Each number is 500 + 40 x the weight over its row's rms, rounded and kept within 0 to 999. Layers, rows and columns count from 0. Numbers have three digits each. The size before them is the row's rms in percent of the matrix's.

# layer 3 attention value, 128x128, rms 0.252, rows 86-127, columns 64-127
103:548518503507477516464548511492501504528570417538472419456496543451515444515520461417560533498515511451465514503491488445501517481482532503520479440472520487533492491501443472503482535495599538
096:486502379500563528515548549496482517395414518496511448481514470556429441458536463546528512514518547558492529537516513477532497531502543505504441540502505533485550463463452545502468579505499555
098:490562565509468559459436457466464493454601485538475532417473467484503575495474439524525532518462487526475486516468527505447529515472450518541541557453490526562528511519566501535529494543405480
108:458551483508503554489479477451490526491576503495513473492515427460539584500459507483462554515505496397582509517471441531469570485480573553529504558491525508428432541467505490497475483522560503
089:450518465506480462498467508463426524481504485570500491530536458498446537462614517510534407545493448548511471489514530530569485495462549549504467487541548489570500503427529503472547487477520528
110:513408516512459522462479509523540464532532500521507501541545444597511486509388471497478564505459478519542533500437522478435492489466409489539519523557549449482466480562477511486488550573476535
126:550507514538552487470490525517465534498474482577528465467528456548559528459526507529515460518548460525516555507516506429480502503550503517387464484485498551475561431398454542442517463568502471
122:440446528481468621477476471457433515525448589500466543552454502524506492523461471480519461532508532420453566497522488528522554553456435548557487514506526503558555525494540519514534490520512418
102:497500480514464509489454573495490513483514478567524544412528448572531435590449434461480549519460447407552513489488506519530495489529468471494529528515529478476523402502518492476544515546511533
108:440554439512530563537526479508437563560507477515470549442499539536464486521503486464418589550533535427529488539481536531543476435427525492472523477543524496524420464437469550472499472539497462
123:460452475433506487504533498519559473474513515467468613525539481575410518491508503511496552498500492461514444440478540497552542514460554484505452483439531456485558489486468481546384561487487564
097:529477528454513535497517494508450484558476508575474485492489403497581513559478481457525556505473438595424451487495408515539511532525487462522430474506471538582487448565440498480528526520492474
136:480444513474491457483487475409512526490463514584489543516506555485505516473525515475474446394440536510469513458511496526520553558489434529432542443511491464573450540544571528549518513503486495
108:537528511508526494513551481480460450399524481471509463526501533490534543517465422537493411460422490565537498451504462492471510556564572515536501501487451516405504486550490505588470540539552530
112:461442483545495572493564492505500497446461455494470532518507486472439457476482520521580427436457533544507504468477538480478468495492498510541510484475587478515506518539522462465494487503453555
109:582506473523501517441536536506528485570516530476542500435478517445475486465509507529521505538483558513570477511548446593479556498510565482488519482458554568484434510466498519470536498474491509
108:478563528531532460567516452519412547544471432472495592523553550504481563550546555507464463433528490517457495494451511591551540531473502508446552447535548482500521438499509491525507429544496513
118:561512481458578522505574496567489442577537485594535503477571527471456520467511555455487488525499539548555501480497482453511451504509543426481498479493453464528530504551543476514543455547567492
105:539463598450545527523503451470531485509475475520484456494527474462453460545469476442486422482534512481487497462533474595512549534406504479505500510530498507522504532493422461452493528483527521
121:452506488500468470478539507598543495459552530403515468502522557445507489514511473486445460493459444445483466510465551456431446551472501531513458499502474428504622555529488532531506502518503490
127:553451464474434495469490559456473519531532546517543471436444472420544438487471573527436546545535581588450494440434453560474499449556519491496445467527461501494440512515524450488496474471587485
109:520519485452503443491484463455434459483503523547538427539470457502438459531468497550433446567520474507474478496492448517434463542455541451583504502516502515511462483509539494463588472500543491
116:445515489475493511513487486450506528418450524505470506517461467441544619472420487511504519411494466498521486467502558531476592425410493523446545526484519506496427532503522455498514521467513538
103:495477458588461472525465491500501453457477524438470449474498473531560503452438478489509512477507426490516486461525456528441487540523441514523511519455525484448465502538512587525598508536421517
118:542438521525467442524403494497554491502558417503482546528470475538553508509501570458456591498512539389494466455495455490495555582501438518471525452482495550466433519474513527505575559524496540
121:485519517543530468576517492502431490504412456478465478483446516491509433536475474468528535568547465501545457565405517524512536506521543514519518445482505472461421467491445576506490473502407545
116:447452532508466507507475461524555481479471492483507506592480538395526530521569515471517504526556492474473486471432509524479465510450495588461509475498551415529545546514468479435449515524426488
112:464428481542576536465495434593556475423502513422480506458481541416456469454530485535454468450436530462569540518463507496490516458488567483480535529434460535540538516494492498473519476468472624
130:508495527515544441536468442554431499506496518524483513546501514508552555462518471501577532522497494587498448538456565489503509476494475448498490510501453489440568507509440469547458474511494523
120:485500480489493438501483485422491448487455435531501501543437431512473463456513556561515482483561526433511554444486504556470472491429420555490487458504578478472480491458484529514471515511449504
114:463594563516472588491531497464458502451481457454496517507506515508470490554502473481497507524517466517459578510527469485557516514522467535510485512523505459476591551529520513508480506562562450
100:464473497437489516479470519488513468403555526589519482488417433447544505492464459521569467517462405530475499481486512574446482470453542519520442444508583443523503501464463516556475448503558538
106:534497495607525487489562508521496484533434457507502422480416501489531447498495491461489525562481473518541532482516467465531469511593536487498444471420508541473501543488556549544565469473480434
114:446463444471437538515497390518497454469605522498504519552488495490513451478498481490494479435488485489465512419462521478454472526532459511516509486518538463443480429559441530502522480524444572
098:513461527486524502520536494535493489508490562496498520497469503477527486447549462566553532460523484470470475474496471565535497513491535517512517486493500464619492448474533496478518438516466408
087:470455441589564511407428519509493453469454499533511482505423453471567509501458488493493534490580485478540575519493473468531538453488530576567496508532475436459529571514522452516551467517515543
107:551529510491534480502535549513447490541489494542440499452499411468591529479453509507535500516547444527521489526456547512538500494532532482499572491507564529493474524455455474470503445556525412
115:460497444477476547534518446510469507487483480431522459443561540531493582468480523477571528436482453503489477523507527461431429493502492487477518499486514540421502501500488546462524524500457524
113:529468448559487542471434534516512448494468530546451500495448486500520481470589427500527531484465514458546482498585488498495606558511507396529525550513467493433469467462477498521513510499491567
124:488501477479485541536517469468560438563428530457503529499512532555541531566456522494438579505561494507566466512535440472448523489531508467528468488485562506486462499510419559581492461490489520
108:513557518455457482519496526490507514525483563508560397469464434552493505561468532488476479524514519501506489478501521532498545503505452476573484476556468459521500517513571527487537549437521565
125:468520524535544505498448523525489485491532573464536519506533541459432493530576512568470403487538517431544416517563537561480515513493537447577517507530506495464524515483532463501542429517537494
# layer 3 attention output (transposed), 128x128, rms 0.215, rows 86-127, columns 64-127
104:418502478475511544536478464556467548594478509547542503444484587451484472505500557665483496471468466556479422427505595457550530573508504525461516462483536481496455530541536456509509498484588521
099:474454483511502439580482469528497473500546549510512488573503470497534494510490584557600534486501487501514479493515415570536539442451526573572507474459533464532467553456480486474504511490526531
104:463517544481472517529476448478585498516527469515534490588574575494454544510539446467398486464467478452492494569577527468476460557523499524406542504486553511486491478495517491551501544507562514
102:507535574485614515499434521571535521475439487463511599523549481493446556521491550474440479450415528519478516499481546469457450436430439539535518463533504505539540477528531516495519479572471430
073:532510420570472451513438486524515497506519423496479564509507482521431505563515477444472507515408556506460512463452455522467384452554483458445528421500518500528497523535525491559487486506450505
097:491532503459481544453510539421528522465501499517470573487528491467559465564480511529494494524510510426514461440557479496499552532531543574452509543455458500488469498470549486479492490406396410
118:479497463449494516518495501513495488473564512450449514559480551507577505476498514497507618492524470489470529562518526524467502526479495500513519527448514477562435601435556460551544459505468511
120:501544531474555550462466529517467452528436496477491568468504500514480508519449516473483546451463456469478514552508483446514473519491524508514460514605450542489555471456457490426424513580515462
101:492436482432531475517512553479488499498555483495426496544581504466522527453462454479468490496539491506450515527495475494469500499450518508453484484524489498437477542417487524537475431447437504
105:475512592484534458502437546565492518439547537503522499504477511513486566514421526428501481474492506526499508496545481518461525516449476588633499580491523494492580579501557491528526485513500539
113:461461549452535552542527526496560455492538506500532501483523470498592552502500415495583492527522520487510535546513524524507462539513533539522523511519501507531492524515432488495449489444481468
080:519533455503441507491492526469523499619486465503509415432549558490486545509499491518506548511505448504523492430496448524552488555435509543507442487503517471536419562493516499558519527517434517
120:544476520494474464511505507443470499564498468552537437472455428512445468501435515557488517523540558500499546528481467465533536542502483510526466471583557554476572456457440577474461491508485536
105:515478443441450462449510446489497510503450504525482513520503488475458474429461520617472461456510497497528457518457470499493406429486566476495527460471558556467463475448443458435496480518507471
100:460528543437517403552496509510518534488524532476494418485427470562435551573451461441493465460512512521503472570504454555483521496566436530551468558515441500476500463494487450515458511445494437
109:491511504619541609562497482502547566491509490539483457463526542487506524542488450548475500488485567456491457472509517528549497546542491596481484580539507510509442479542504473535533563507597468
102:537550500445460529504577519595514518488496503448532499503440416534465573469496556445579453477491504496512543540486448495497480487452458544585454517492526512460602524487517516497530518484458560
113:509564475518426571464588486502529552440478408484505550470518486503556482460444470473486469505525505488507469498524499540587493540503486486461485542527448489455475463509539480505516466517491481
098:543544440479483519460523575462499487534515507389452449536449535472486477510487523503492500524519470475461480428472498444536513477493454534532489451502471456456444448496526583503436459509508429
109:558491450521496495502485441493586536471476436502477485509481422481463473543513448473596446504447528531544472505535557408582541451496543445479537488498454531508532501563435509437520569459550477
126:580520509565489494507547513510455475515473399487550536488540517536445446447508504498525485452540530521550499465501487510503494472513447529534462504574503479490473445487551523587509474524530450
098:463478479523465499435548518471442517524460458460460455502407478465578525524459489607505495454486427456456520491462549530495438492540478505467457484406457495513489509487510529486443497558518496
106:488460519485500496548464486511534495472501493466508491581485502509450434443512557422439485464545551460470549545485487460468490499496496503513497419523521525455503469453480546469507472503483460
088:584494527483568435484507533494530461480545468526471526445604544456515540466477427529525483539451508474537501492517533434463444461477524515475523569471498510506508564468474520490499533413542546
112:565490521481578603474534504478480504561477518521499566550540517491514484472525523565497450563497464502531491454568563510494541450533509482490507504559499510468459541492440471513425416519432478
110:468397448466509428452461537533548532497572560531579454463533507448506499434548525572517454445501514487552458473462462435496528477447533477473493493415518529515503518456513477450539496510604530
110:541478488512492554481435550532533531481551444448493482499516490512453467549522465410530439518490571553451496525520482403524504457568531468512448482522453561494516440556513522507527552459470433
099:511486534511458461543469470477517585466484559486506509567473467508524529533527462453481491589459506484532554557492556562528562553548541537508494453477485447470482468490481453447468517520596558
114:542543454469471439457462513459555525427501534498447530523522509576481509413590469466487496531486511483532534570483510496501427495457620470502509515434497483576505509498514496468562441457539487
115:482482454497537436566527530508457466525587491500500509482467537525510529516426511501480506533490522555512525451514473444449549405518452489527493516506487557413532478566527477515458435447355479
109:459564407513537516503501516588475473542457448516517498515492475454420527555467501433542534431485493582544438546482500481530448497462485494568460494509474511535528512527565532533500460518485469
103:573497492500443470542530478517546518526514520528499519524587574514500444556500458561423492515527540480587520597494525426518479498550525512387534430549465546492419441519527554508486494486523496
094:495453448505532521473516470510514509506480452550464447419514536472502491467500421558512497461535465534556384462483509469528490527502476426448514552465515515517387556445486481471543491534540521
113:510541492483486507548442420440500541588429492508458514450466534463465505549522520525560451528463498539588521504466544403528533513522533543507482477438499519436515505493528474482478525398498477
092:507523520521508518525520555531506470546486522454482440507566523580573534481514490478559464508451473482490534497467562452520488513572529521480490500507445486532524482490439444497475455554560537
093:436463507479546475501467481528421554454483462546475617490488514495512516462523546500492512494430446545468510532511490578494457433465542426495451453531505478579539560469541503448495496554434434
103:425455488478472482503456565548522459463549518496508473462473566510520484454473464521438544466437436510475507468453521417474432491450528505512477494504570501574578522500503563516502428535425484
100:497578509456470495512509474489560535533529556458452428582494533485462431490492549441490495528510488498541486495521525493481612454463516530515569521377419464537464542528537500518544504417569492
104:427500465523508539550466471401505539543482491494499539475554506469513533478512497536500536581459467463477560513455505510434563462471551612501497435482543507501434519451436573429487511533581515
120:532543464510489555418524538536498556503508588578506535457529503429490478500561519562554432507537454538485454451465488467472562474431476538549506509490530478509510497518481593441505518478535573
098:483453508487471527427533498499449445460473457468575492502543490502498473507516453560443473493420527442455550473446482476450501486456515484502486517564498508544462452498566557550533519500585422
120:538463504488523494524468530444504552439504481420496535565437428569549528487469510477511483538464472465524550513467514544498431410528460508512474545548482482490590457531473525460471533504503476
# layer 3 MLP up, 512x128, rms 0.297, rows 0-64, columns 64-127
133:508452520603472430620501508518455406529545532442491492471540497493482556489458481491486548499516497569561502503477521523575519603466499489511520433520508515496535543547488495549507526522481542
075:468478596468460456454516496486479506500487421460472493485528517437508460476464477517564572486465473632564545535586481534522472456506485413495562507540551598556484492530493483486502547471562541
083:483510488530513475432579521476502556424499491456469489465537427427464479457443485484468521449509516502503493494473530496482590504507517490539467555485497488520519426540549490497546512507520507
103:483441506554496509404550473489525536474415486470504536481473530535519459480475451518464523472480467480522474564541521483541429478461524462468519506478523536514515524465539572517530428510543524
093:521535449511500470475452485480556515462512445598551506471487509491511479480512534539522490490466502615475481472465539473494543445473383452460526573477532521523434520492503553454547488497576475
061:513447548493376509524540498518472517492451569446500447587470524463568405454548502546569487507554526500471471543510482526427490501435483521476500478445528453463427523451459541473493480534529520
100:505434447491432480564544503455541480488531429463487493535481469492461449546565489534454511510467501490514452462507525466455515468528490580453510532637564478503461467535470559473459489466480585
097:446494462432542444509492536506465475479511455529448486483515480507502472537548469491575579525560471559562566503515519480525562550528485541543521512420472469554504553451525498457486535531488560
108:497495506542503489561522468429478498531486503452420481514506535453464527422431540510461554482514446514502491459528532525483498563500470534506514482472477543609475444497511484508485486548553485
083:454450516503513469514521514397460468478554464468477451481542515560462567519442557426497402510567491397492531498500477465505516548459526429462488454467488513559541454505462517469525491437563438
105:474492537531553527554445507583526489522440456453457500498529491468556482470436449462507508489455479559488443542504495442604505467473450482433518454484476510561529583543531475523596495530484572
095:465502450444417464517464505479496510570495521482518498476548500541482537524553566502506493486468486400525529440470469456516489517479530558420550488459480412545553515532547467488519493510524482
069:506520473475490475488477495417420511525450513479527501500550503556502429471460487457589503484496572541443465442468550563519369500522550484440458578512567508497526472530451446475477464536490504
110:460515555505521577449436473485493463449560508485492533485496475499577472456524469513383521572455510523537486458490510502470533463501482465461474450459479512529501510476472523547528566524488514
085:518518479513546556459530529563581512487489439505494455553560457495555441540494458517509472494456493504492476544568535463509439455509579572498514493462441474563412504445487538523478515505555498
092:463463430547526498511440463534493581472402519473476577537460515460461527484468520488417524555507457562478516446475518490572507514479488505488539435499503468512501471584543551485468515509517476
089:514404465512558475448566485443475427481565532484540553497378546555493426520493460487488496495460480489504552540492558505476498480508435423462544490536517533536592507503496543522445469485492464
092:512490521501516552578501541497503432529478489455490483438549541477557589536516452501539493519463467440457486508522545470566469478555399480485472454509452443477490528518508487529427515515507520
098:479460481426476491494494488526476550498520515515477456498537472429528554565468497477542493542483492505492463574527582478477463504497538489431572499508517425502566523476509426459437427464500479
105:557476509537495455562487461459527504484522484481497509547540519547518516505435562484512500497576514541514444542524441489415487500526604461491464447548492473476492554491479469475537538518489496
112:449496486476544428474509481478507506512505500555528524516480541502443537528547439469523482558507459462545533539509390536530520476534426466490434572487528489435506494580493462472509526502557495
091:512560477591452519435530465498477480477481428567506511520532493536519502513520570508537464462476487484427502534496487482579478497471468450456438500514499491454518478510531550530492498472510413
097:488415517491492477435483505534564501472510480519505533499474572552501500491528525482482513503418487514522459503517522466506427463483463488479513484511490545511524509474538533501488526572598501
102:512471446461438511535464513476543498465577554521561459508481557430499450476506579453542453578489452457529512527544557416515537508524516530511505481446472398533523578527446519493510539489535518
064:430529450433508527480544505469497506516489495536463489456548519523440511492473509498558499498503515555568514477537539460460443532482529479464516515506558482509516506597566472471466481511462487
067:459553501473459523411486461516541482512498442511483505521499500523483474526492450507543453513543444529470493517528552502515448588529565487423505560510460471534522565487564395550461454501481559
059:445476541531509505485495434564497508464526498532458481546429477562491448518522477500541456492541455541529553592558472450478423451566481495486464517551456528474466463536476561477502495519523483
120:537550469454506458434470516508495463536476500508484472474511515473515508554542472431506482455494459436464407474502551458494459476542506462570455455520497484573455556461477488535539501503486555
093:545490575547499455458512465544519426508527544512546528500531560493457493478464543504509501549517495450496507551557527485426473495528492450547502512496616413426540494514473493507562551490495525
091:530481529570476485523501517467469488489470496424515354580510478489523520531498472531549552445478664419513504470522530481471554509530465514464597522436486560530502516494553524511524540522515473
112:426466463461526602452474456478561516487516475475549541483518542535427519497512496480432596531496554480540516498480404560491473482518514480498427405528463513524456552447443503515526555488413508
131:488480458569519511501566400514483488471498512469562511489541554403501490528468491500558536539461515391471549481456513518523607497555530500463554541455540468472530473457503524513505551506536477
081:433495567435516511526531426567517595462580482459468423538536455475538508483511514481477551484508534554545506533541520567477519475490503483496503532525485489488529561477478538547498559571474574
085:547510463494513442486533482447539484471477536493564498529462488483523513566510430454449527496507500478410545511460492481452570518500472454464603532493532544413498465374529456461491531503494492
075:473459507489437558475555565521493505413500511463504381506509453478558470475454493527558477458506519495564464540512543445589535470495493470488543541544499472574524491521549477498480497474511513
114:532521522465455435445557560513526477456461393591556528505533477473445475565448565507537515472509495494494496493502419497494515533457447426477494492484554489524553508595506454515468543501440411
105:557453463503475482435449534465505489494501461509465475517530548477499453572515485493497476538511477459490436513556446518586432508523472507474464559529478547539504528521467509509513479514525486
145:512500484520483559549443479540500529483454471521457452533550439452464472510468586529487501467437569476493454503497562421521502525465501514447581535455538456528543512519510516503537567511480439
098:506496480551446432467531470489424520486483501531521468512447502496500496477536500523505449502507446524492518481472490519466577498437465522485572455517542473480536556462482600549536513522493561
119:469512468437508482429610422514545507451629434524501507509455519508454457515506466477545493479515494426419524474496510495510457454432496494509494537449528454529454484479504505493531503457552522
081:516473470542522463470447491468507469504500485589465468469465475551526510484440490491480539523445479514514525540517508498491466563578518492481497441529545509499607546494558492459502519538494488
063:479507527497531462478440479497523462571535541524471467519516546498509563499527571476450394499550517425460532514537482466479488487494573503482528461469426470586488476473539510432536511449523570
116:502520523552471591548506539530543493457522516472483431523460476453563504517528507483546491495459538430475498549557526517480473492569533551499498491520455499419429437412483501504461501563516574
115:578462488559468522478498519538409456508464461418495545534590493520457525491500531496502491531536441542509506506505473539576535517483557536519496498432539543551540481556560500536491440517566363
100:473486610525559404426497508499497457541566544523590400426476487482490523447519496499516538428515557487440480476522496475520569432503464511545506499540522590525493511523521497442531533519581542
122:456473475512474475556526521474426524488563578536525455528579511501508569579477537452504569466544493568493503458516478508418543485469574502493541552489497439446534490476511490495498533492565530
105:580514416426550475462485483452466542542492404486509431507548518509507582498517575434554445465532493530457551478484538395491461558524480472535510494544490588472452456471523441491497500492513517
084:517492554500487433452500437532524440515459470507528469535505504479499486484463489479531459493432446450534454466505516518557470519579470504555530557469418499534498552480477485543512520519538514
115:490504471476497514470552480471472489528502449478468459512511504459544449412470509493543495473562535542512416539540522498581465491570546462443498475537513503543497569503567500469507449538462521
077:493525570405473377487471495471440468487520572494507510532549505454471504414480560467469568521523510462443520579531459536469502456548601544550484507503505501493547556493431508518506546590490496
090:478489509556520448544517510513447487424518503492556446490485460537486489461540465605541596573554518508555479523576513524466454533482451473535572467510529475476453467459498523499502462499479521
067:463531504466490462507433452497489495512521534502501486530453552473553536489549558443557527533472439503590538446537483511530476469515517451428512509451477506547438540417486559489519426518566563
094:463479498474471499492547419536520503466515466476502474549459541536517543487570473503476494497493470478571509482581521551478478474501424494520552516438563448503481511439507465476498543537510551
122:513526496598478497506416441420515483567552436500523481473502561464495518548486481523520532482473426503557528532496536496486514517545587515493471443459497490565514490577476471485548512514527489
066:561548460455509349488481515485520496535542487556460563525563503527499511439548489487495540498489561497485516536469514499521485492529483447453572472432569517499504543550512461465540449475478466
094:501553540538472485537521479473544567476466494518447533470522502518470503533525538457454542465543495562513455480495476498490447539535556551479454554523541489493448462496512544603446452509460488
089:546504458535425518470431408506503474500506472489448556535549489560517464486511538536460418492518509489551445455511546479490502546531582538518478476505473491526535472512533490442511520516470581
104:612553477534440496491476463468455526441428464520527517486507473475527547491527510398485502570554468543447523490530515491500491419517471544530518521488486516497552502504572486517486501571464424
092:523505474527528509561543459497531545521503447476489452420507545501478491408474524548500496533483538513473495467515502480562478513441540507536514468610444549528435480531530504534610498539444518
108:466442540525470602516496496505509553464541436490473478494604534595581528561531542522475487515550480509481516523499500506502509539547504466441437438436483474521457419548552500571539515514460464
079:515429459502521461488485495539503548479454495463482424510494526551442517463518585447511509527465508497575609467467566511432512524452456481636493565544513593475518495507450470469476535527526576
096:536498493513477488557448564585494478465546538493500506469517475539470537498493511510466479545516484527556512451482464509543479493492507465552550424544455484556485438547476526425517480584488477
121:444507528463428539467436522496492501586470522479461450548540490501511503464479536446492554489549502498419532501579514543419471564463469518445562428520485455467436518451533486503470537490517432
116:494445473540471404632482492449562509499487539477478444464450544480429520504504481482466537473565441604496461536515548517500457577445477496488483468498498454505489505552486477493506420466522479
099:508509529577448499552489497557519497504495471533484499459453540419529572519567492510477488549507520509502455489485467474455549530481471517506490485484636489467575508509475566470499533505423536
# layer 3 MLP down (transposed), 512x128, rms 0.242, rows 0-64, columns 64-127
089:473526465414485540398494487460556559487464516522557553462514511517490463539521526547541407496458486441476511484511513460441478437511531494507485556535529543540508482453509474443475512495539497
100:487493465524545519455601571469536510508507567554524434548517541519476544484522524498478427461422506392543454447421551497508455505503453443456477548453478441518550490511452459479524504550578528
091:508524485436485475392492525511547499511488512429492511420442499477486471523487513598503454519463477575485511436499546454429456469529582577555516506485497484542548463535549542493538490560471531
116:567469546511545550494523430472468550513498514475493501457461481525506490528456549528579505494533519422499488501570548429544396520450513531544478459436514524518539453466454460558386531478478512
108:514524498479483446451475530491506526488511509561529468522462494535507456493517474553442502466476394508520525487592482518439555466476535447405471467533489457542544453448464520524525546555470525
076:503463540460375500482511476501472509465418494438446463504460495477552428444588517510536484488531507470494448534431461487449455439428398504476527531475485434449387480472443496493452470477459540
117:578511524544502496532458515500459551488536462591506550499498506515466463523426560564481513522484457503552447547485488484496535544383536464472497593528567509573591443480538563475493532452424538
105:485521466504474585509552520535432518498502532481546537526482466476526510462514567530499517590476554441477499484442448479511461544494437468408550539579513434448515497530524513515554499564534478
115:472576496516519449546480536451511527494451472458462437464539460530495522460453576474537557543449545492475444518550466460494460503481497443527477509511441510420493458460446576511524505459475547
102:441474493434462438558514512472487496521520465493496462488502523587438476470467530492576444533514526533532509457511514481455542484381577523490560556519472518471539499469545466460492512489548457
100:473497474511516524488512516365434565532505536564481486540500558526444526446490526529507515470499529453513531493496546527485569466527519506536478488454541508486488494407466560463519496491546511
111:444516503478486523501494553514497533526513550569447538502566462392482529476528577541529539491450562528490524394484466489556506495427501525487500456490542423551460547497539504486517522532537479
081:459505426542427491521509511482451530465558437466520545414552479472400515468485546449604480533529564503455492449470519470506436455470521479489526535481507501504471483475452446487503480461541468
112:503549456489473428507498470525493516498546556489482510513492449485520519463545526499443513506524544426499598498484554572454515546498510542478558470519480458479556516502585547528465440499465508
103:538473454485526530468485508535549501423521529483481496578504476537509550501602570436494444520469519488502516497507558475535474426474511550510530468480471517534528485504487596497524450557496564
095:525498490519474513504460457467612523530493540559459503628544470490499497496505540521535533430453580462468522542525469555443460519591594494521522465544454573542526480518510473482461507534537528
105:524550559487484449494542542515446546515500500444489450495523472488494507471559442514509471563496513511518596485525503466557535450410453458568526485446533552536456527450488468537417499412506527
094:529493434480497507427516491514528484502495606531490474476499425486456480401492588460530501438478533537492481605442444566455515489458523525493493504482460479466547446407460508437532454453499518
105:388519453545412472458498498500525559478513529501509532477508504403500562491428546517498578553470498488507530510454373523502494432540514490559489510495448513522573435501563507490537511567440525
114:505511538493508514460514494489440571469518476506561393582475535497485456479446497479516494481510543517541485573498504485512541435382524481519512511487543463551426512424518535555488475464510471
092:519537493527515571516521476550501505477457503488439416465501503503523456524507487620442475462519575517410511520481567475494484482516560555549553473498514542553534484481524507507453524459483504
101:480534509590483520459577490471454484464470525585443486553563517565477478523466538386539439492459473483447488533496447505515434469496507462511467539575494523465541442482507499513536567496505476
098:534434520509482513584441544570519475472521495516557492534506495545487533412495543456513449480542512424532539468520452473499499429434484479478530448520482511444574452545539515567451496453520472
095:523422466500514497453527534445496432508534563521469495545497470474512524528447431473570537498406591503578600543568431550494521560451503453481494524505497474489641428489521518434481556485500440
088:466503510507455576476522532414500477527478450539533465463562486520497492554511480521546519440416513510518468517559488447494402443464454503484487562494472478469452443526539444509495526505473504
081:473509520445451524464508449511548440459437470503532414483488555467536529508485497450507464481455468544518525504471449450524493484460534534456405557496487523495411569500527503551481545448451548
074:473529509461474509499479479493512483505495529532538487466462478519518550497517540484477444534581469521558502576602467498424443486539407498524448561478522493541406445430532456505484511561536483
122:561452488485481510480444516570482446465427454536491470458517544499488545537571462481517546472453493491472435473507578506583474493577513503478482538562488458466484578550516468548465517507526482
100:537523556565460542508486444520526529468537536531578488534523478534483457488462450495523554498471478525499449569486402539502512505505489534531487506524586537473533453495452440499529562495514523
097:462470523473569481490511553494474451569470538461550456483541512525613468491477495483426526466519503533499464533521515496510496497533461492451613381546488543550538488489488458524454497505433489
099:520474521454437406547551523546498502498495493531463526502533459473533494472467445428497429527464526500507475513453546417574520498434510494482592485526518502502538464524484488474460470518508512
098:511528528459465479500436591463496498518497497516490509495439476544580497494484512490456459414510496602537473528513490518461388490426483502539449456488490504550472520479501451480466458499474513
092:444540495484448420446515489522460490519609484514449426539499421443464458497527486473463554443429457577551516515503502511511470531512509492484503511415452508509547535479474524530502533513502532
086:488530488535510503565442462545469460520482545556483468544532454463507536429449539491507532490465554479499471575456510491549455558445554509452447455452503447526546559597445536502514527507500511
083:500470484539437507469583545503482468433499495532454393455554451520501446526523487511499494490530499452554509500559554430502501446531498487457605631466482463463466553483551508504496514370553484
123:440482466491500460514544557497469486474495472534468480492476516528480547538538539539558414472481558461475564484454443482488526481468506456497474539449473479476506570523573428487469442584459480
103:566479485444509525520462467499501413519462572515559498476559553483528482553543528570494530563543476470486460528456434502540462519478517477495551454426451489468512534541498541492568542459499501
081:474505480500519439425514528495517483525579500491534578437428554524516502502474420419498470496546423513537519447525425580464492491515514498568455475528421558484469516501496489523464424497550534
114:438486511579470518415490533517505522488454481543447469514513408541526470496502514486517494523489462545474557492499514544508543471494492446528542492435526396583545451415560488434509513461440538
107:503510500541632568505459508487438451552341536497486473506549458535548495468504490510455484533452473484495440511465504473498539462477490409465472490525482527448543475508453498447524504533460488
110:507546450501471564491472424496510556462458479488502522463558449507435481471493419566530515520468448495534481532451505550472527540471499536449478488488505478513507509422540521471535484400438534
074:497525481583455477496482453487478482534491536558469592502401515521526497494522533517501516462515475541491561499513431472451484526514482493493495474462477496516512489434535502486523510568510547
115:511481459428468473473518489514505519552502530479509458445492461474551537507460518517481512489455528516456470537442538526519500483444453446523485585458452494473581461591534437558523511457427490
111:433508508411551533460509504476484504484506510522509518469446433396533438542499505511488574570482533439489505489466481426508444507462555491527604510494460508476434490510484438496489454522499520
098:531536479564548473428541502481512489616475468424534542526566498516599548452500488518546512583541453457558491499473441528485560412510474588525463533479532502555535547467475472514469486453468488
099:512560522513470557489479472533435417456465399477526560390448494498450456437505493523541496523429476434527530485440496512491465524504490489545450499460472537526481462520465476513525531485406436
126:490520470506486474489542516477420504506491469548515441517515458515492532513511515457558490398544536498508485423519545420509419507457409558456485471553516548489426520435508447496472541578532524
085:535454460508488484554482480461509587467471548545475535483485463498472516471504462486492549494561562515452495470453479458396536417450469495457519420494503469534477482544522525502492503520523438
120:401495464538470501411489510449549472508512544499495493548525451441488482516575426515585559486496511484544382508506440457543515485564523437482469499465493539496506529488519536576498494513514509
101:526523540439511450499485436496524469501519490544598500494499552540523599469501547529488500526503517500426472532524479460454484510583500495481418487534512563568489576489418454479566513492526499
085:510505462520491471511459530488557459550508473537474518501506514484516550506546562459527423501438418483429468482475497456588504497506508496524522471488411522528589596546477517483444470505453499
077:576578587479502493508499516508524489527491586465446507530532507540510517460576570588443529510552458527511521505488492475469528516530457514568492514528478542417521513445450518561471520470508542
107:451474482494547545395516477495451506466510531521506478481446525516516589474459423488503510591515488527495479500529508499521511562543482562545540566477553531531535542489441531538502551575476482
072:508449479425443515519572560559466515452458523502469556521515513509432498507493463505534459487481517448446455424546487508492488497453449428508579572523498518395476502416486492506453479519545480
079:501550526458430458526474573513543437570566427485435532535443452452544542459458530452525471557496502492475512593516469527565528488514527508502511482483501508460517515536438467491453480531451499
114:510499495531473480513537591471510518448582550471550540482507477526505531520454483466477522561488575433532520479584456514572490499499519490528488569492517508472522433466421534494443447547490535
087:543476490450520521501524575471503478469483558507511510443532565482437493423517442491548552468490521413514502436435478431549504436517458500509578562531469469553430496556563526492484499428529367
090:418428536466544490518516521528524472550547480512541525442480492510440444496532516602518515462500458495475489483458517500545476536439515430506496518506469544465476498502433405508546491518510509
093:455498549484530597465454554459434507543553563478456542519553512451560505494485497486440512528520487502504506479513403518422558574505487496382482479535534426531526492503463489476518507471535534
093:492437475497512416447508494487502457479468510515441503521522520432480464448455505478444523465495477433547535470467471490495470541370543432501508572496492531474516588458449490451501494499532523
091:491482490505482531502471523530579537454573562525536430492452487582483563513472464475488490529497488532527503543480537536507457536612478463544509547559513516456501518543415456501527510527507501
099:482493471434493568524513469494429524529522411505536459439504609466480496536487531550496467446420528510424595495537524520531429454451499552515473494565589472500471506526491414503490493532484499
107:505461496563443580509516526477543504483471500525439532520510496466458575464498478495543540606477460547544505481540460455468542462529542495537482575455497475480564486488447511453420492553527496
117:503560541501536557437449476507545491493580538517562518477520449525471519439527425553547502529449473439480537360516510483508509498520557526486493565521510564481570534445520467504542496553411458
100:508500425431506550531539493475481514432455548493443567536509462555496448520414461548490486476453543491505501583514541509475525429540506470503439567542515517487522527477465549521515500395475487